Each number is 500 + 25 x the weight over its row's rms, rounded and kept within 0 to 999. Layers, rows and columns count from 0. Numbers have three digits each. The size before them is the row's rms in percent of the matrix's.

# layer 4 MLP up, 3072x768, rms 0.0378, rows 1771-1866, columns 704-735
098:538500519542553532504463539533429477494491511506515497540475508497544529496524486506509457492506
102:526470476440499502523482517460522483480485494525553461487508505487563530470504479523474487491451
102:498476511523469510509497474488511497517535512503489532530492531538521518481515495510470486536496
093:508524513501462509473560479491488514521467484495470489457502483503532498507518500518478475502493
098:470504490494546476492516545475521459495487479540478562550464491481511480501533518496479534512523
095:505468489520543434496472484514509479481523472534523538481472486510515530518499488478520504518495
105:460481517454513479516514550488459551494497472499508537521525509499528505480462525498518565493529
105:490493485521459510480511516530503484471526512517492491515491478502487502481472500540488512508487
099:517486456490479485505476494468504519524485486479533507534519466478562537492474524521494456521514
102:494498497543469478491486463513496502490510553495460499526506499525532537494493515505505571497490
102:514514518504498525472487538490491500505498524506492517495477528528511530519522553528517481500506
098:500465491521493470466485486486508500523500481487463496530508528465510513515511493491529528539501
105:539480511484482511465477504524525480503528483486539494527493487511505565492476537479511496510478
100:538452495444516517460509524531508482501497477503489540496538518471500525481466478511470493498490
096:504491453480498525492509528471494495531517492476485498537488447501513526541475507538470482514492
103:504507505489458478489542496482476523493529497507499560495523450500526501490508520523519504476483
095:506483500516471493477484503477541506492491454497560518495524468465503504486467478485521476487508
092:521475502522463505491500513530493505535551521503503499491474500543509478478520497491553540489488
099:499514504566526495514494498500504501533494449542540492465488519480516500505531543512479551487506
122:475498499501499520499497483507500518471519514550495526454461518502470509543474503494499509505505
097:465520507501476500504527503499510493502500499533518528476538479485493496493493521507504486553521
103:522517529465475490516524515509471521460495544483518530529490496494503525502519481505522528555507
091:503513514469442489521502491506518466506497497503527496512505498498480494526497495502473469518493
104:507483521503484481501524511476455523491519498469501467540447506502555498482458486485520528498535
106:535507530503536503509519538500542471497508534529483502522467502489508525456497535488520471458485
102:542503532447514517490515458492501550450503520477537505490534508487478524552455518497475477492489
093:484503456542513492469486522477479533517491528506522511504531501490512513525505502504505482504517
105:509531492526478521531522496444470510511496528459495480572478501510513505499498511515533533492500
086:493494494453447517503468502471510522504491477509522497530498523522492460493509493474529507508484
094:542506542525499490551491521516476493511483567493534500512557508477502531476474490485511526525502
096:492498450523441491502509504527476451472534480508522475469499532459472537527498481502540541503502
101:510516465487486525504477482472514503471567464479495462478518477478482494512508469503527498513449
093:525456457463473512508503527483538493491511469456483477470502445515511489501488500512459513486492
104:486504483488467475481557489526469508470478498520522466532579537514545512510518508493543527504523
108:483479519460490512483549478474481480488484513445522545485481533542526533525463502466519486542520
096:514560465443492561496540534518458489525554505500501465496447485487471501462467496503526473474502
099:487536514525530461515516493517448489476509500516518507511529496504511528511490550504480494468482
091:510522470502519486515496486496482519492543482492487527445507439501508490497490529506545460454478
109:475498523489502475519512512517483528473513511529490492521520511456504481472456514527488495466469
093:498474501454495501512519543512493501462539461544516502516507542532509489520519499526569488475539
093:509487511483532478515515497491521525459492479546507504460534488538517507467473525502502483499521
093:515482503480484478450518513489526494505521449532477494503528506468512477475486519496498506474472
104:520544507505511489513541509474503533547517515498517497478482482464461533482498489492547473488487
097:502468511470504523507480482563486527518545509480488435489496496530525526501497495529523539505475
097:481513532501478503490505515527488492516519476491527503488478523505523516552512508499540549559501
090:500470531482523520494526545535482515464534461506511509521494523494500525556503520506510494495518
109:514513519491478519499482558452493532497504539509557554498467547527509493561438498522518517491495
112:536479489523477537473533540478467499490499530486505499522479521477503501489434547472517563513516
095:518480509434474500470471480486563500498534452505505494514479504494530509491520572502486504479509
100:516511502486482491488477511497514462466556484529525478517531523489518489463489530532550491490522
090:523490506522473553516494542498555463514499482517561542491529481535508533503508538493498528479471
091:466492504506477464461468519476484508517482472523517523471485502472506504511441510475458506522507
083:509460559503514477503541511501476492494509477488487483497455490528503510487481459551530491500432
102:510486487508513475526526480530481534487503493485522495462506510530515510491498497481534516523488
089:484550486499538490484478503433498439486478473508499516497526499462524521525451516510444540532459
100:531533501474473518483484536537494529436502502485516492504503474480502528447486510511463540480497
106:483542458497459544488487492462483513512499515485488488474509506494478515517498503470469516492552
090:560504487478472455506522510556473491524509452507487477490518502446509470487506494492516489531507
102:474487511452544493462545525498542460507516485502488459520473495494502502498523530499488460506540
098:495485497497494497514486456524539499495485520461526500511512506511490532520520480499493508498514
100:483481519503475519513472503490474495484558489517528511459508500498498468495513515479548509520550
100:542480529483461421434481483522490520509527461464459534511447501495493515496494469516498501507480
093:521518534499479475488496471484506518473517472511497489484509492504490455501511526516452541512479
090:483518464448474491494490505496493545512518486535522502545519497462495494506522501510521481527489
101:508514500502487484510494520465497562512523488484536518494499538443482516467529523504500499492480
110:510492524471502506478523513491489483504524496517489496484471544499523527529493556512474461474486
105:515497494477522521519482518513485475470497500601539537513508475474498508503501521502543462489533
096:494516467502478529461502503529506486495508533531494479587505520452547515469444515497493549510519
095:487490548530465478496504467469532543501460535459508463489512461452509530500428507493549581512453
096:499464503469517492484487495512486492475501543509519512473506478491515478510480537490513543564522
096:496497485509507473471493549534502548528527434516501532498550508491510495534466491458535505495474
096:516484474538467485506482552523520499473495516524505528473517544486552533484552515502510528503495
096:502490462482454520485499498469532522542480504462491468538516440458529503525495503501511498519469
099:477497496475492486554516543523502482478536463468524518510496506529493486472466528504509522522500
104:467450552469482464452494476539558526493498498505527544486498543481515499521450536460503530479527
105:512497521483526489497548509523513478511483478508521490486488485449546521457476525542536537472461
099:485492485521486474520496564509523514519486520508503528497517509458525487534476496462470494504489
106:516466527439520485505501489502504485488463492497561534499530477480506508487521553507521487506538
092:465476489492494487476501526496492488467484494458479496502502523483523493527489525514489537506525
101:458496534490459518480464492516454508499506454492510545529489459494527536482539523481507502534548
105:522538525506488527501479491481523465501505541532504532487488503506502474465490501512504564513489
088:491527564495502492460515517507527536506531483509508489499511496462504501486463477422476487538481
101:490471492489511484501551494514537494493502512486479510515480474462514490506498519510497474520515
100:514495517478482498472512518502469510469523526498473522476490499532496512525502510513546505478478
104:453454488431439503471512501513499534516471436546484505544517506461506548532487458517492501511534
107:526449530496530488539500500495523490537518452478528481509489521443523528490519496473491515481510
097:457488479525491504519514528469492547445533465559507487470486478524502527501498528494534516559520
108:517526512479481487512496494478529508494520513483541525472496530520563495514492478528554460479534
103:506495491508510487531517469512489489507488525493502480507525563496542477523512508486465509459488
105:505519503526493488529491529539484494516503523478489483526504490502527445484490538513529548467529
091:505501527496495461454481504457487529495494495555532508484515478471498522486508494466510517504461
103:499509506506498501507533468524504511543528530485506508463488557515486459539466541473492575480459
093:506492526485473518525539520458514487511483490514496520507485500460550550532511497472488504533467
103:492487511503499499533511483489532461512483513491481522486517496483524522517483498500526521521504
088:496466458475510508487545500477479510505506489482502535502525482459512523500469514484479490516537
105:516537522527490481487503551505489493532494489505529516486509523555555487497483481491505514465524
# layer 4 MLP down (transposed), 3072x768, rms 0.0214, rows 1771-1866, columns 704-735
103:516462534460482496498492465512520494482514497505512511498507506482500466486510516506515468488525
096:475483514500488520517535495523526471526490502480454499506472522478517452525546478489502518497459
104:444552476527520487515525495484516516510530517523478494487538504458516467463461465494508517432514
080:499510496458510455550437495515498514522511501544497539441474498516445478434501515448524443506549
099:501529532473483518500503467481453487492526521465508455495527510532486488560481471503523527487488
090:475468544468472506477506523485470516508484506482518483544481538490522477466510533490511509516530
110:504495449492472493524505486527509475535499504491458464482451509538483533500521444479463500489493
097:557521497450522479485502509508494515471531511504509482546515541519506530465489528532562469522464
084:517450482476479464520460508488488505474535522494522524523464504500482520535527482526465477516507
103:537491541517537495464499486468484547531492506467501465516508508553492503532503475511509506484515
096:471513478457504499505521513471486496487484490536513497493493507511477475507507482528471471487506
086:534496496487521505549498518472519510539466443496502522442480500520514531520478475528469494509495
098:480470503542524536472519483497495522489513492498495490490482494492470513501521510475516481520559
096:456535482560494456515446492472543490531472509479503467489503477474522536509525519463483595464478
107:460516525517504506486524463479519503445469507529506490489502500498524476493528514533514511489500
110:500520462479471473474442470489509507519468494494460477492456476526533473463474512481497501507525
095:529546515482511506473472528538509517485510470484451518472505543471532505527502508521525543498542
085:483484497513541538555529506470512529493537520509504506486511483481490501502528494554504445484506
098:533494522480524458462516435483462487512506523486476499505525487515526522540488509515457478505509
092:496503499482516514493520505477517477506489508494472559481489489464530507498500551494501493489500
089:452524459513491494460513530459483521505545508516470495508471452472488505509499506481461487497509
109:530518544473541457484514497468499500506441510532452520512505478524501513477507474536503466541516
092:476515444522473516460546524509518512495476512486527518505471502500520500487507541504509526473508
102:522519503522524515504496496485490516508475511509533508567483491447481477509492507522496525459458
120:542474524523497468514510513456479514542489505476477504519501497531540477520498508469513450500531
097:535510507513481513524453508511466475485503508497469531493453494486445505506498508485482509501483
092:513434539480448514498481510460429472475484485479469521495545508494513457503483536529477519496510
111:474483508509429504496492528498498509473495526562476502512453492512547532455540524530499480519495
079:526514533509579456523513483488485499512461506462521474442475525480491525495487505540500528455511
095:499473468481531529492474471474511496487516478527465464499512515497516465518519546476497454497490
084:474464484491484492500503483503490541491463520503501486539500505485542545464521510496485471510500
106:499500525487448515499531493491528495514533497499490477513512529491490557512485499542516516507544
088:507501508509468491496515490516482476525493516525513494514502502524528476512530518473531508465490
112:485507485497498522554466478438491546464496510456514534503495533504521513531531497508514486494464
114:531515505548492475477485527543510480505493519535473504520473506500500505490507488542473490503523
098:504445489537493498522472466480488521491441459504447473493518480523565489517521477476481505549467
098:530489488541507539505526480489541541506492490497493513516490451486460508533479489506475510495509
092:492496476467504510467502526480491522517511510506520514536478519487472516536493500488470527529460
107:530474506507501503480521485484488502460495480496522477533498538512509501483528490491518499547511
086:518524523527527491506507464499493486510442488480517519460450489467515515493515530546471534494521
086:481515469479471484473495535505491527551483521461518552520505521485455525514533460488509538470497
097:490534506510523508547519514525514520508454498509477499503511527511498533480493478518503547508523
101:517492509504497534499479493519486483520513511478442502508498500510523519515496519532491487507498
107:460483514472488481521499504526505522516524558549500580501488482473482506515534502486497501480549
089:522477455530501511517512506534496525557510502508524501470528489465500464446537482473469552468532
086:523461559495509482457483472492513477510484533550519499454487474511474502495535491539443511473466
108:477489524496485466522459479510519542512468509472503532522490478459500465471503473501548508525529
119:553469486474484512490505477505520486492500478539535466520478496479510487472479535493492479502494
093:477501458506512524515578493539482437480512529524543496488482523534499459493457514481523482478485
098:469515508475542519494477483473506510494501533473458510483437516469494489478499501480457490490488
083:508488465506524487497502469514529541523490462500498514561477498468497518480502499502522511515507
093:551468462486502521503544510481497510533515494473510489530547456530499500490514496502527498520510
080:473534458501482535551504525492524506467496469473476480461509501483538450538461549497503519476532
102:514568484484558519510497498494492555562508477474479501515512541514507483489473505497475496521487
086:494493546476510517470496506515508506540522501464473508501483521486524509463489467504495457479519
098:535478465451517494505488493495488503509546509528498447540499510503490500522519482509523432502500
093:464505500512537459468526508482493535474483503485529500469491493504547509511451500481512481482479
088:490491499531504547510485494495521493503474487501497488458451521540458534493426520490491535463493
098:493497508549511462524517454516489514459483483504503525524468497514495523535501484500458518453513
095:480524473471512455490504505529474490534478488472482496521530540508486527526505493535497518481445
100:507504478460541513531514520496492482473518534426493504543532457484506484490499466504453510474511
099:507532513512484548509541544490550472537555486535495483516476512470549515494467481514442471508504
090:477495523483501516485480497553481530455502456495487517463520499487520557522465501487527501515498
095:513515533530491493491513501526462493475461515494522516476483449546490500496465492537449536454461
096:552495500496508563432509521498474500463527516525480499507468500502500451482489476477488467487506
123:495505511499551486470529497488471531502498504472519510547527492523445497513454482536519497486473
116:482450507505483500504509498486486470482513500452537509492475530478539500462493493483494556518506
106:502512494499524488535488488532483491479514465533502498452498484552480471524538497477498497478505
092:522510487481501504471454463509529496517514500506488512485475492484462493452474461508503469494522
092:492500494463492513514515519505501530499524510517521448502516491489472481538499528518468521496503
101:479475527519473522553489478500511518506524513487526509469470462459549489470527582510509496546533
084:466522509479533494494538510489477481523524531480489528523481467520470470509444474484515488515504
095:494541521536475481554539540522482495488549512559550530515491513521504479452532528459552477503512
105:481560510515470521535555477506513484501484487478467493489486490492465463549464513495488464475506
105:521524510535492517483503512533496507517535485470496472527476455484524504529518470524520461442500
105:465484481528464512477461458459432474510517566486518535463493463548496534474461470452511510477501
094:554497514538510490493451506508523522505483504515511471501483499509537530521494483489501502479534
103:473537486538496519570469492528479505461498533510507484519450545526510545525517491518485488504515
093:496542513471498533514497510482527490516510473524500482524459498509489469475520485482447453505484
103:480513537505547506511531536475490508510472551544517456495512544473522476545515495467510518466516
102:519526493470491500496487498491520491548533461532501519504523546520509466524524498537439464486468
077:459481527513496495486486481493503452496520476502496499481489486508482502505478481558494462460481
106:494469520505526509506504501504507501512527517520521500459555545527480506484530522494532494501489
090:506534512530475465492521476489481498532484482468510495524507499503491489503512534478516516505506
113:491461461494499459484494513523475496505491469491580455485497511476526438484465528484487558491502
109:479456529430529470575507520489469521489523488579519522509504515486457513462544490520542506512501
095:453483490474509481500520492514495466523516471473472476519434526468519507489478479501477508464520
114:547510519511490490501546491521519547514527486534513439449488498481474475473505475495458494504486
098:539511523482472502524513469464541465485494493493474458502488476528491535470496481477522523507507
124:450499518534504432506480506479480500457506521538499461463494530518502526484463500494473520538517
085:527503490456516513485480522491531504530493482510488494496450515529468503551535545536499504442506
093:469473526503481434499471472467483487558553528488462507473512509490494535482479502543460509551560
085:509489546496497508516495493505507525440507536564523516460542514488484505480520514540531498490486
110:498495507498536556479490525502477496496540495525492465515500512514507482529482491442538521491519
085:512536485512500506481523489530513479516506506530503442496514484512512510503493499514546502475554
099:436490474519492513505481515463546525525531493514484531506464463499428482487527515512510511545517